Each number is 128 + 24 x the weight over its row's rms, rounded and kept within 0 to 255. Layers, rows and columns count from 0. Numbers have three digits each. The size before them is the row's rms in percent of the matrix's.

# layer 3 MLP down, 64x256, rms 0.306, rows 0-63, columns 0-127
098:156110100136142145110142135114110099138137129157168150135157105127130165126092127150147143100116156133160111135142118113115097130101143113144140138116144114160117098126147132124141182112106170115110156144153136103091116113136157104161121110060128117142109150115121137155141112134117141137081130147152101146083123128132166104160130104159114124104131150141146148188116124137128154079103
088:134070140097123132157155128123158073107111152122159120168131139099158153160136128086154108132132130103152139100094155124178129121155145126161142149123160191155143108131161135155115147102113143140164129146169112173106117117157138145179111155152142103123160157122159117137120193129107175076146142141128111164108113110129154120094087107127152172102162144146105123126115135131157136101156
097:146144158101184113106158145118174148119130130109136158092163150156114081113121105122110150127112134086152156105119076143134118124141145099145108178144132115143134161126070160124109142147114140156129137118115110105101121100124109147139116127140113148095101198105147134109031136118120131107110143136124129124138142132162111151115150122112143122120090157135120119112135147137127141129133
118:106110152149118161168160111113160123130130151155107126116184123149134159116172121110102122153095130116173139122118147136156084123133142130131126153122087127167126115109130138141136133128142137117107096164138098167113131138150126128159147144148099127144136128114119146137141109161145142100181178143116118096111099179120109147130130121135077110177142131120152145126147142089134153120131
109:143128132146120143159111097106173102116155091114117116119154119150111120139083134111119105112109086089151132121144122166151123084128162120109120113133134114078140131162119181136139103146134136128133134123137167157111089148144092153104115113149146112119139144162132162160103118119136139104161150159120129150135075145135180110162126138116090155174106139107120137147159103144138129186166
103:079129114086204156123149113107101141123127121139146145162123115109122107097084129134157177173137131140113082155124122174132113107148148106140159130090146138117124157121104123125143130093165108140123151059094100104143113117110169111133115116143081128109137091154128100170142153140131107126095103124144126104125125088130108114128087156105096110105124128136130088118167105160143110119158
106:149102151189124092092109103116140155149114125133139120136106111077163142135133135097128137121124154168132111119116102121120145141121119130101110101108127099124121178086147173117130095115115119150146140111170104118083137164117124104136105121143115180135110101147104105101132153091129066128120116143108146125146126109158166125151148104096157099106151078105129106116127098141074150155088
097:127158180139102170136123092120110115156156114091118131129129081170106107121148114138122115124164137145125114131138092096135125080110139140132145086139140097065117127113106143090111123137119095110145155172161103103090164083144141109110123112080109138152113128092101181110117127125113088073137196142144123091142140132139135155090120121116142134132113107105141134133116140088081119092138
095:111149142106123117122111143141154133164149154129096124125147143176150128168151110130120109080127152073163166167105166103076132111136100145118113129174132110113136102157102165111135127173086158191098141170167081154125128153153112104139168135148135121195132159118115139133111156092145106078147131133149129133144160134157139126116158163158134178108124119165152133146116150146112116133173
091:166098082136154129168135120083141138118128146123112152161114115131116159124118124116117118199092155145129117115093124156135119144146146122111131132097145110126087124111139120125141171130130123121105094109132116139121157121118146130115135129104139144083159105147057109153117089134137123177090099103100161087113108148118116106170105133141141072121107125114140097111136125129138154119163
099:126158125101106118142151148150140139093131117110138113103164136117096113127164143146127106084125145121136156145131129101081132130163119080110117135166125142080127115124112140126136118198114124118155121158133154141092097131187112093119109106114108157172116130112165236123140138122126105119157159162130086118097126147116162102128120167126136153163133118084142145138143120109114125137098
092:104076149167115105132130117122179082125155115127080176154145134137145121105077116093154122132124111134135132132143126138099141187148106118130174131084121148144147135150113120150103147101126123173143137158123071124130167078105108087139096136193129096108169117116132154121105171167146133093151139133134134151094141159152145180104172097130168128144163142138165138134152118166142160124099
116:152137121165136157139155141123148120106160164137139129136112127141171139134106156119123137167144136107102133067159165157144117141134153158129143092109130157106131137141110084165118105087166137127134096145141157134147135110127153095123154127167184112101166116160153188139140130116148128134115101142111119138128104134150157123098124146132106106105184160116150097161110137160133159187136
094:133129132133110102099103123126130113128147131108162097123143158149125154133143119120099076144101107114127132134128125130123134156134186110149174104123150198106145123138095124141135163123099128131129147180135121115107122142150117117201123124156115125161128131134111150145154116121147125121152135186175133182139160158156133099113149132090135155096123127135123147157118154159135111134125
100:100085132149128149153102133128128142124117179108117112110095107133116071103098088147101116112111132123113122110115106101136080125142119112113103149143119106099078118135133093103100084141142112113089100160167126112115106112136106123148117142128069149112166127144107117113106124166116083141109151142102109096111129133092119138122133094158084150105101108135099104111146108128125127112090
093:149178155159086123128144125101096186143128158046129128169103088136128148133134151139123105120122096095120119160101119131166129119130174128139130154129161157140098149120180142091102151130135119165124144106129148154166137134109112145119112139151150139153150116165133110149122129117112137087132140119099127145179124103138108101145153135074138185122111087138088094094139116169158099149128
086:155138107099152114128116135153147077097146119133162112178115099113117131143131132132114126144149127121119124165123115094111173111080135137155121088143132094080164066148141107163114118131110154127156159102136120102130096146175115112085100085127143131151169145131143105169122137118131125126092139117141118130123143158115131118166092153123086077110104145148152120174132130106163118140101
109:148110146151124140127160081113142120086113140153127161130155146142157155146131122132155143128108140159191131146121106128138149127125087121159147111119126120153136102158161135138171140110151143149125123193141079117099161148164112137115124143126122108157109136047122130131156120119137122102132130129149143115139092149146148159133141092155145147139142127142158130130104157121109121124130
088:110152111174119143123096175086127095142141135091089101157124151138167119130120138169110143142113123129120092116087159157117094112128106113150110102106109153106086120126121120096126121123121155097117125133170089107057114091133109122087123079071116129115171096154116084165111137136087106154110118127138130129091108152128124157095139145138127119149170088136087151123141095175129134102125
088:138096128174093121136136138137117147127137144161195168114155136099186120166160124147134122138132126125142154136136146101150138152120140125179140133150141135147117192116121110146113146116115133127122126188097150091098188144129126124124168109127136121151114157117134081124114127115120146137151133110120134104128157123105079123134121121110118126129133120155128104138119127125107176121088
098:133122128141113128132112131132069114112132157146139133147141108143162137148136103100141117165114064101119147072103125150152143174163128165110132104153153133124133160103123144123166125113132143166136137144116171146131125142131132150118136143160123144132152104129106120120107083115113135133104120110142153118113166154114132137122092129147122133131125103132079108122138071109146165157140
095:126159112152155092143126140128188172092151101124121160114125189108126102109129176154113109133157109196164119155176127157102077119119140115163117130131116110169135172104115148133127132115114140072146147114164129135103122153143131128146175109090115162100130122142148176103110089157121131111138115139158155135150108126087134164137143113151086101161135114157122097127148125120114105107119
092:159154118084131094114154105111090112147138165106172143129135118148108132183151150125092157113139097114124134119092146130116162130117153115099135162166111137115132131082141132120140138170156143112151090130102154048116132136074125134102119146138159111150102111115116080121113153148117154126137155158113176148098111116136109132124152130139086164136142151133101086105078126112160145151103
101:123173131134106120147162118152122103140094129130131105142148093122113123135152122137165129112148126165113148111130119120154106131130110101158103084116085131172119147124114142099154114124171128123109130136163123127158124158052132126150131133154111158100158168148143111092123124169154138106091129097148098133153148087100110156092142123144088132157139099122127120122146146095142149137115
118:169130113107181162123114149095122125136125134169123141106094144149151158146142097128203185159152179156152095131128124170156146110143118150113133140109104153152135148108141148143137133103135166123163129133164128136149140131124152120145148132130166117153113143128150135103174162134127171139106139111167151138158095116137134140164143157120116114134168161138148088139121147146129138160128
109:115112155179104137175117107144108157161101147108099102156122079167126153125153128130106096126086129078123115112107155122130114174174103115089141149114121137119115147159087125110144121139087116178125112159117127137114090103119128108142177138178123128138180126134102162146112167152179127097146159153117069110115112168141142093121133108134115161145192122110132114139126104120112142175144
102:073143134104160095099153143148161098148143131145114114124112158118114103097120147141154119124111126104101149133145153170109097126114157158129081119152118140173107134130119125136104158175146108127102162100115120088092127117147143142103116135141107164118128139147095125136095139141132179151144130164110138125134141150130092104105149128142126169128126141122121143174091122111118136140085
110:160151141162156125109104115124131162133108075108117138099146112119173131138134131107119166118131124152170142115081162105095106138092103107104113100117123141173126138138114181069120137132111141107115123100151100103085121100089109144128149115110127113134082140109112147091096099115108151110138175117128128124136144106121123171134144138149173143128158075120114141088123130138104154109109
099:132165127182126098155127131118139134153091124124094148094128158148103135145163103080146113134119126139076144110160131134134138154128092123088121123094101134170134131106139146117158131141152086129147130155111136152138119144117129177151142134160114147097107141101134127061116155131118136123139082135126146139112142149150092170120119113149077114122149118123159124097108136137120164151117
110:155108134117149151082179115107137128124167138152112137130151138142141128128122083109110174108121147103121104132118152127134122123135117106125138158159130162157104142147113120127108113132158114127084135117123130114133151124153090132122146131130160124095101122107133111117153122137146161131138159130132111131126133112108056132116136118164135175134131118136100121141149124114155145140112
107:102122152159121150103106123102113082118119150159136159137102065094113121121112140152150152136123147065131155089112128128139098107159111134139121121147106128111127141107089140131134122102156132168121148112085119119171093126126155089081126133112106103168091145109173135101091124133127094120152166086164088104133138104131147144108111153086183146138157142166130126102138119128119104124141
095:135155176095118146117158122158097145149131136111107106119134132137103116112149153152128140109132142107103153181134113111134111128141145109125153126137187105125104123130135134070124127126126121182118126159094124157136115143125149107157122146203110184133137146116094171106135126158145120146151136126138145091167185132128089092161133123145070149140101106141103112127105188113127116127092
086:103147103149131075151144120103126131139145152114069117107141132150090113169136120127115108080099072143108112107178140147151124142112131162127098140122110091098118097155131136130149068128127118123111143183100163173169133146138096143166189121176100099083111119095113100105115126110150117129118134130092105160103142153133130125130093104121124100134117117126100114121114107113141104157140
103:144155151110105096141147158100118102129150135131134126117151121152099157175130078132120083116102109137122105127107104111140155137102107141132161124131118148088140099151173105152164140142114142148128143141097154143152173114093107090168105144175160158116163103115138092131133154146156128104137123147130105153121130160147133086110162112124114153100109126137125137135132136169123097167107
100:095150144119128157140160122155131066142124105121103082121136139100113082129139129117109127119105134153144171163119159089125116128110155156157132139127142101105122134158132118106110130164105111113090141133131127105124109090099116116064159134110123145128105170105114095136100117147098129114144155136156091130177165138117113126136148116148123122120104112146123137111158183128120092112110
095:128115156126111118146137158121123186115112107124139092141118109141086099134139140101074080124112100142147125144161114107099095121111135153131115156150101101091090080165111100113053131196125139127139095193158180135117114181125113118131171161142135139101134160156137143133126120142101173099131122123097124165158128178114138104138137083145109132122124115113142145110182163120108161126109
097:124107119097130123149151110139092152148134138157126133081126148165143151143166166142091174132171156124123123155136119107127135111129150162119126150152150144144134107135150135156141120110173119157131163131138166062160166146126121130165173167099094101110095141084124169125178114147135104155147153146115148135109126157111134169149159123132163115154154135156121139169107117109176124155149
102:134150108111144104073117128121142106111112061156127146105138158145174168142114120112151176102131175150124158164122152131127119136099105116159121117138150124123144152135134139141122142146132128120136134094147143089078140130146140157099142122108086138118103125111123136122153162102129140153080140157155164125139139108153149153156129116145081142138131128166120103169095107158122148080122
092:104107138103158144129130085133153148170085196135114173118126144133125089120136116138131132135173150107072145117139130133120102124102140115118109115148112140126121137101101121122130121102121138104140143060145113151091150082130134131129102115129200094080151124155119149087111130085112110107084136106126137135104107138144125153080121141117155134082100139119125162139132114101117132110140
109:121140156131137120113137143148164159131155106150116139082168179149156138093122102115117132107157163112105157086124137165118112140132125115109118168138131152150123125092143148144092130135094187113102134107158127121088146145133130142123151138094110197090121125111128092130151165064117105158170100166128142126150133174114123125099101122139088108148119130162126109161158140124136132104134
100:117129121136180139113125118106121109087170119113095134128143137167167149136131154165119127160147129156166109114115155171133122127168094128175120109151138138137147154098148110121094144137132116108142134187157127085131135149121155135097162137145108162149119093097130172117135121138132101149169123154186158115156117143135168152135098114140121119154119132188149138141127162140150139135155
095:141108136111176097100106122106126153194110128095134124116149153144179116139099142133134131136161151108141138158125087115114156158099141138118149146169141112162133159121127129115103113129123167142143119089125136128141138195100136142132152131092102166129096128129133100172104126104152104136103137149110103107135125080118157175107132148075137071172135135087151128127165140132121126162164
102:150145119127137117132134131130157121087130094097110135134111098140127175148135125130161130149118106145127141135126118154146146147057101167097126095147120091183138098114159101137113128134163148128131113102117120093132159126103161152109104147116107125104126083145125123122106102121074088126145125124142160109143104079109131149125124101161120081108143100146112142109147129149107134118133
098:145108097163189139155082135112122143130125131182113130129128111153114151144105122102134125167146151140146125105161121118117115137154161118090146152119084086082131117150118104171119156101120098122085080102134110126162141077114128128125146107124161142145138130122139127134126102111121114122125121072143107116136089082126144140132144140147132066111127147113160158159163096131116148119154
103:125141152108126146140125167163113143140077108164150126139145109181138108137123094100113082107112154113132157092149109108158124127128119160093100114156133149167157112161149171151147130149134150161138157176109134130123110158129101136119134180165133104137134132135123149122145147124131113148127122134113142104136160160155135100111112148158125204137125163121144141132115122129136080137132
105:101113126087137151112103120105127103128155090107147144157173115145133127107135118188153104140147119089117109108100134193136078128114151134092136124117109099109108107120142142138146130067121111146087121135123110131112114129127154177163107134108111104142141094125134123152151127101115108147129121123112138101108107127100167117106112089132097147086127083177089115109191102157115095127139
096:140160161096123169101145098111126108143123150144143134117147107164123118110138106108136136102182116162115131119144109117096129111109146110173124081148142136143131119141167122118095113150120121126109138170149134099109148142108103128077144136101162145132125063135144182114137108154104120125090162147122120113102167121096158127077173117145059145162081152108118103136093131140138131095127
104:127115138094163137120114108132096136134138120132124133131148132134121113151094109125130136140133139122142131172142150109169121126118143126162136164139141127120145117160132083141122117165107148133145151134091116147145115155090116093103168154128153074116145122141174147135132120155109137079061157137141104162176134097132139153084126109147123102097114141106130141120150138161097132125173
091:111123148137128134175115163123160109089138141157146105153153108144152135124149145155127118136110157106089106097138161119132115160137128095165147150128105127104084142099145112118147161093110133142153169148074105171147117116110149188132150096103124124145139131113133107094147139146116139151114092127112137097109114128133101141129172130109097097089148143155127177104129109134160137132130
102:116140145100117124120146161134146113148115060138122152076139141181140119146134155136077110115119150125098140114145152123080104142095114103120103158107114117153135128151148142155154139177069160140130126131166119124111121108122132133158161101130112138072099122127116125132088140123129086152141134148109093125092153169163117098132099127129171142128160146115142130128132106149122095125101
094:140101137165104168102100161123150123162140080141137123097120117112109098080109125156149128138082122067129109123112138149134120104190189140123148107137122056094106160128083152111157118123108128156097097153134131151160106136146122113116111111144130107163139130100150136152136164130137146110166145157101115145108108160090153132154091149091127164098089134098093141107126135162137130138144
111:136142120111151123132128099098150164118115128122168130178128097125133116157146142128111154124141116140106088123119159095123119088094113118146149154109073128131132133144128087132113115113121149091089110103112111063106189061134143140077146080128156105101125096146129123126140118139129132149162151119094096109132139103128120132114128123124074083130179130125112167143108127134118144101144
092:147096108101114107147093138147099119125149148119126122169083118170119107147084058114115108145146120124106100114095089119102141102071100143135110141139115162141149145147123134141149119129135106140126098173135074103076143112116117117106134132099153063108141079126116137121136092106136122151099133103143083132093142143127131163069124117163146121122116121124120163129104120138137149110126
098:163083124100118098101154102103136145102134137093131117119132119105133117164114083138103169139159099123063133138116105147112153134148155137118138139131108116145115090138082110099129105114152129115133131079113109173130113184119132085140123112125118095129125142125140153138118111128138091102101180130112109124146101066097103145116122123095123175147155055131125171096152132061128134118128
090:178160131140125149148172104140119158124105132107168098156123100130114105145130133164123093126118133084118152128149108100156134088105117085140110141120146177090144141149115128136112160114114167097125098091102169161131067112120080115115117124145151098143099118120142155089155135096105091075129109133120110165149095114153143107138117145151126114102156132135122134117104112086119064093148
101:184142108137139154147121136140102143137132142076117138088129123127160173162133104122129149126155112146121109137141125117191165142175150126143194126144154104117125067161140098130144110139118143124161143123132152162167115138114119128151124120132159111129119128129165162137131191156142127068091174101127153158115125134108141128138111110121128100123160102112088132124155149138119095162177
102:095137134104129143141116103142124115131139183144139134132149093117119116154083130126097141118111162129102108131140126099135101134094113157105165090121101157077138154167123131114111127167108126179104100142129159154156134161101130113179119155170110141137142149153136086146134175128177163117126144123118130106146083101150149125139153125146154178089166145128166157153118133170109150140133
097:121149158159147104097106132098158108122150121092103137109170130143153163140112115152167102147110083120108139121118105112152134136161156103129104166145125125141105144125146137127127118088139122134137144156164153171159148117088189138160125126134160157125149117116147126144117132147119107137098072137112127158114111144099118095170149085100097111144121110131075125128167121131127148189114
101:136129135139101125130140144147157125110124122076130103139128141129152152139079121111136155122089099128155125065083126131148150111097149140150075121124138119138104126109065134107138137127123130135164097177153124148064162079127131119178132130118115136159144167140105125147117116137108158093114128088128121132107096126101138122096117112167089139173095120097127105126127139127114122125119
095:131110139140121140155093144117113147112119133137075155130099112103152151109162135143117113165137158175101121123107134114103114147155119117107185108127123126105122123117166156144129154136139136119113089168145150148122165139119189158186175147080137190134154153129095125127135146109158133147116129126104095115099141115141149180146156190116125104131145147098119128130121108119124172148087
110:108139131143106193140148178114118146123136117113085088137081106135133113111138128163141116127105139137164149150120154153166104131139104148150119123135115087133082129128108129059126119117136100126104136143110116104112108102115136106151128134151113100130105168095097131128115118123086111139211205142154161085149151136076130110129071125120126131151143087153077144082140135109124115092179
106:140121114111126165110162161123157122116144161164128130119122144130129130111100103128159088146140102123071142153165101142147086106126155128119107156130120095156109096151163154156120140126143106142106120105145153131142139162139126089123088139169169148099132120132130130138132131115124102163131132126102128136152113141124111088121135137168138130136077152109129149158126135082153109104152
098:126079112116098123165102092142130086066108135109145089160103167137112130127122137111096125125132172097156084120079143096115121122117176152120141161138155115092099156109123124138085116152151096125140144186142129169082093115129140101156125134110153169138149112158103143162137105116167138105127097128116117107116171127154126078123124148116154136142116160131143110123150129147121139136127
103:112139109138118065145122130127144126092164071143153140132167154148107135127112115113119111125135130112170095134128125159113129165116105116130123152090111143135114134159167134135122126153093128131135131109124135088082145103153142158148135078113125127111133126149127124165138126086120099117152108136103133113108113127114108122153070120093126114135176109137135123161165082096170129151136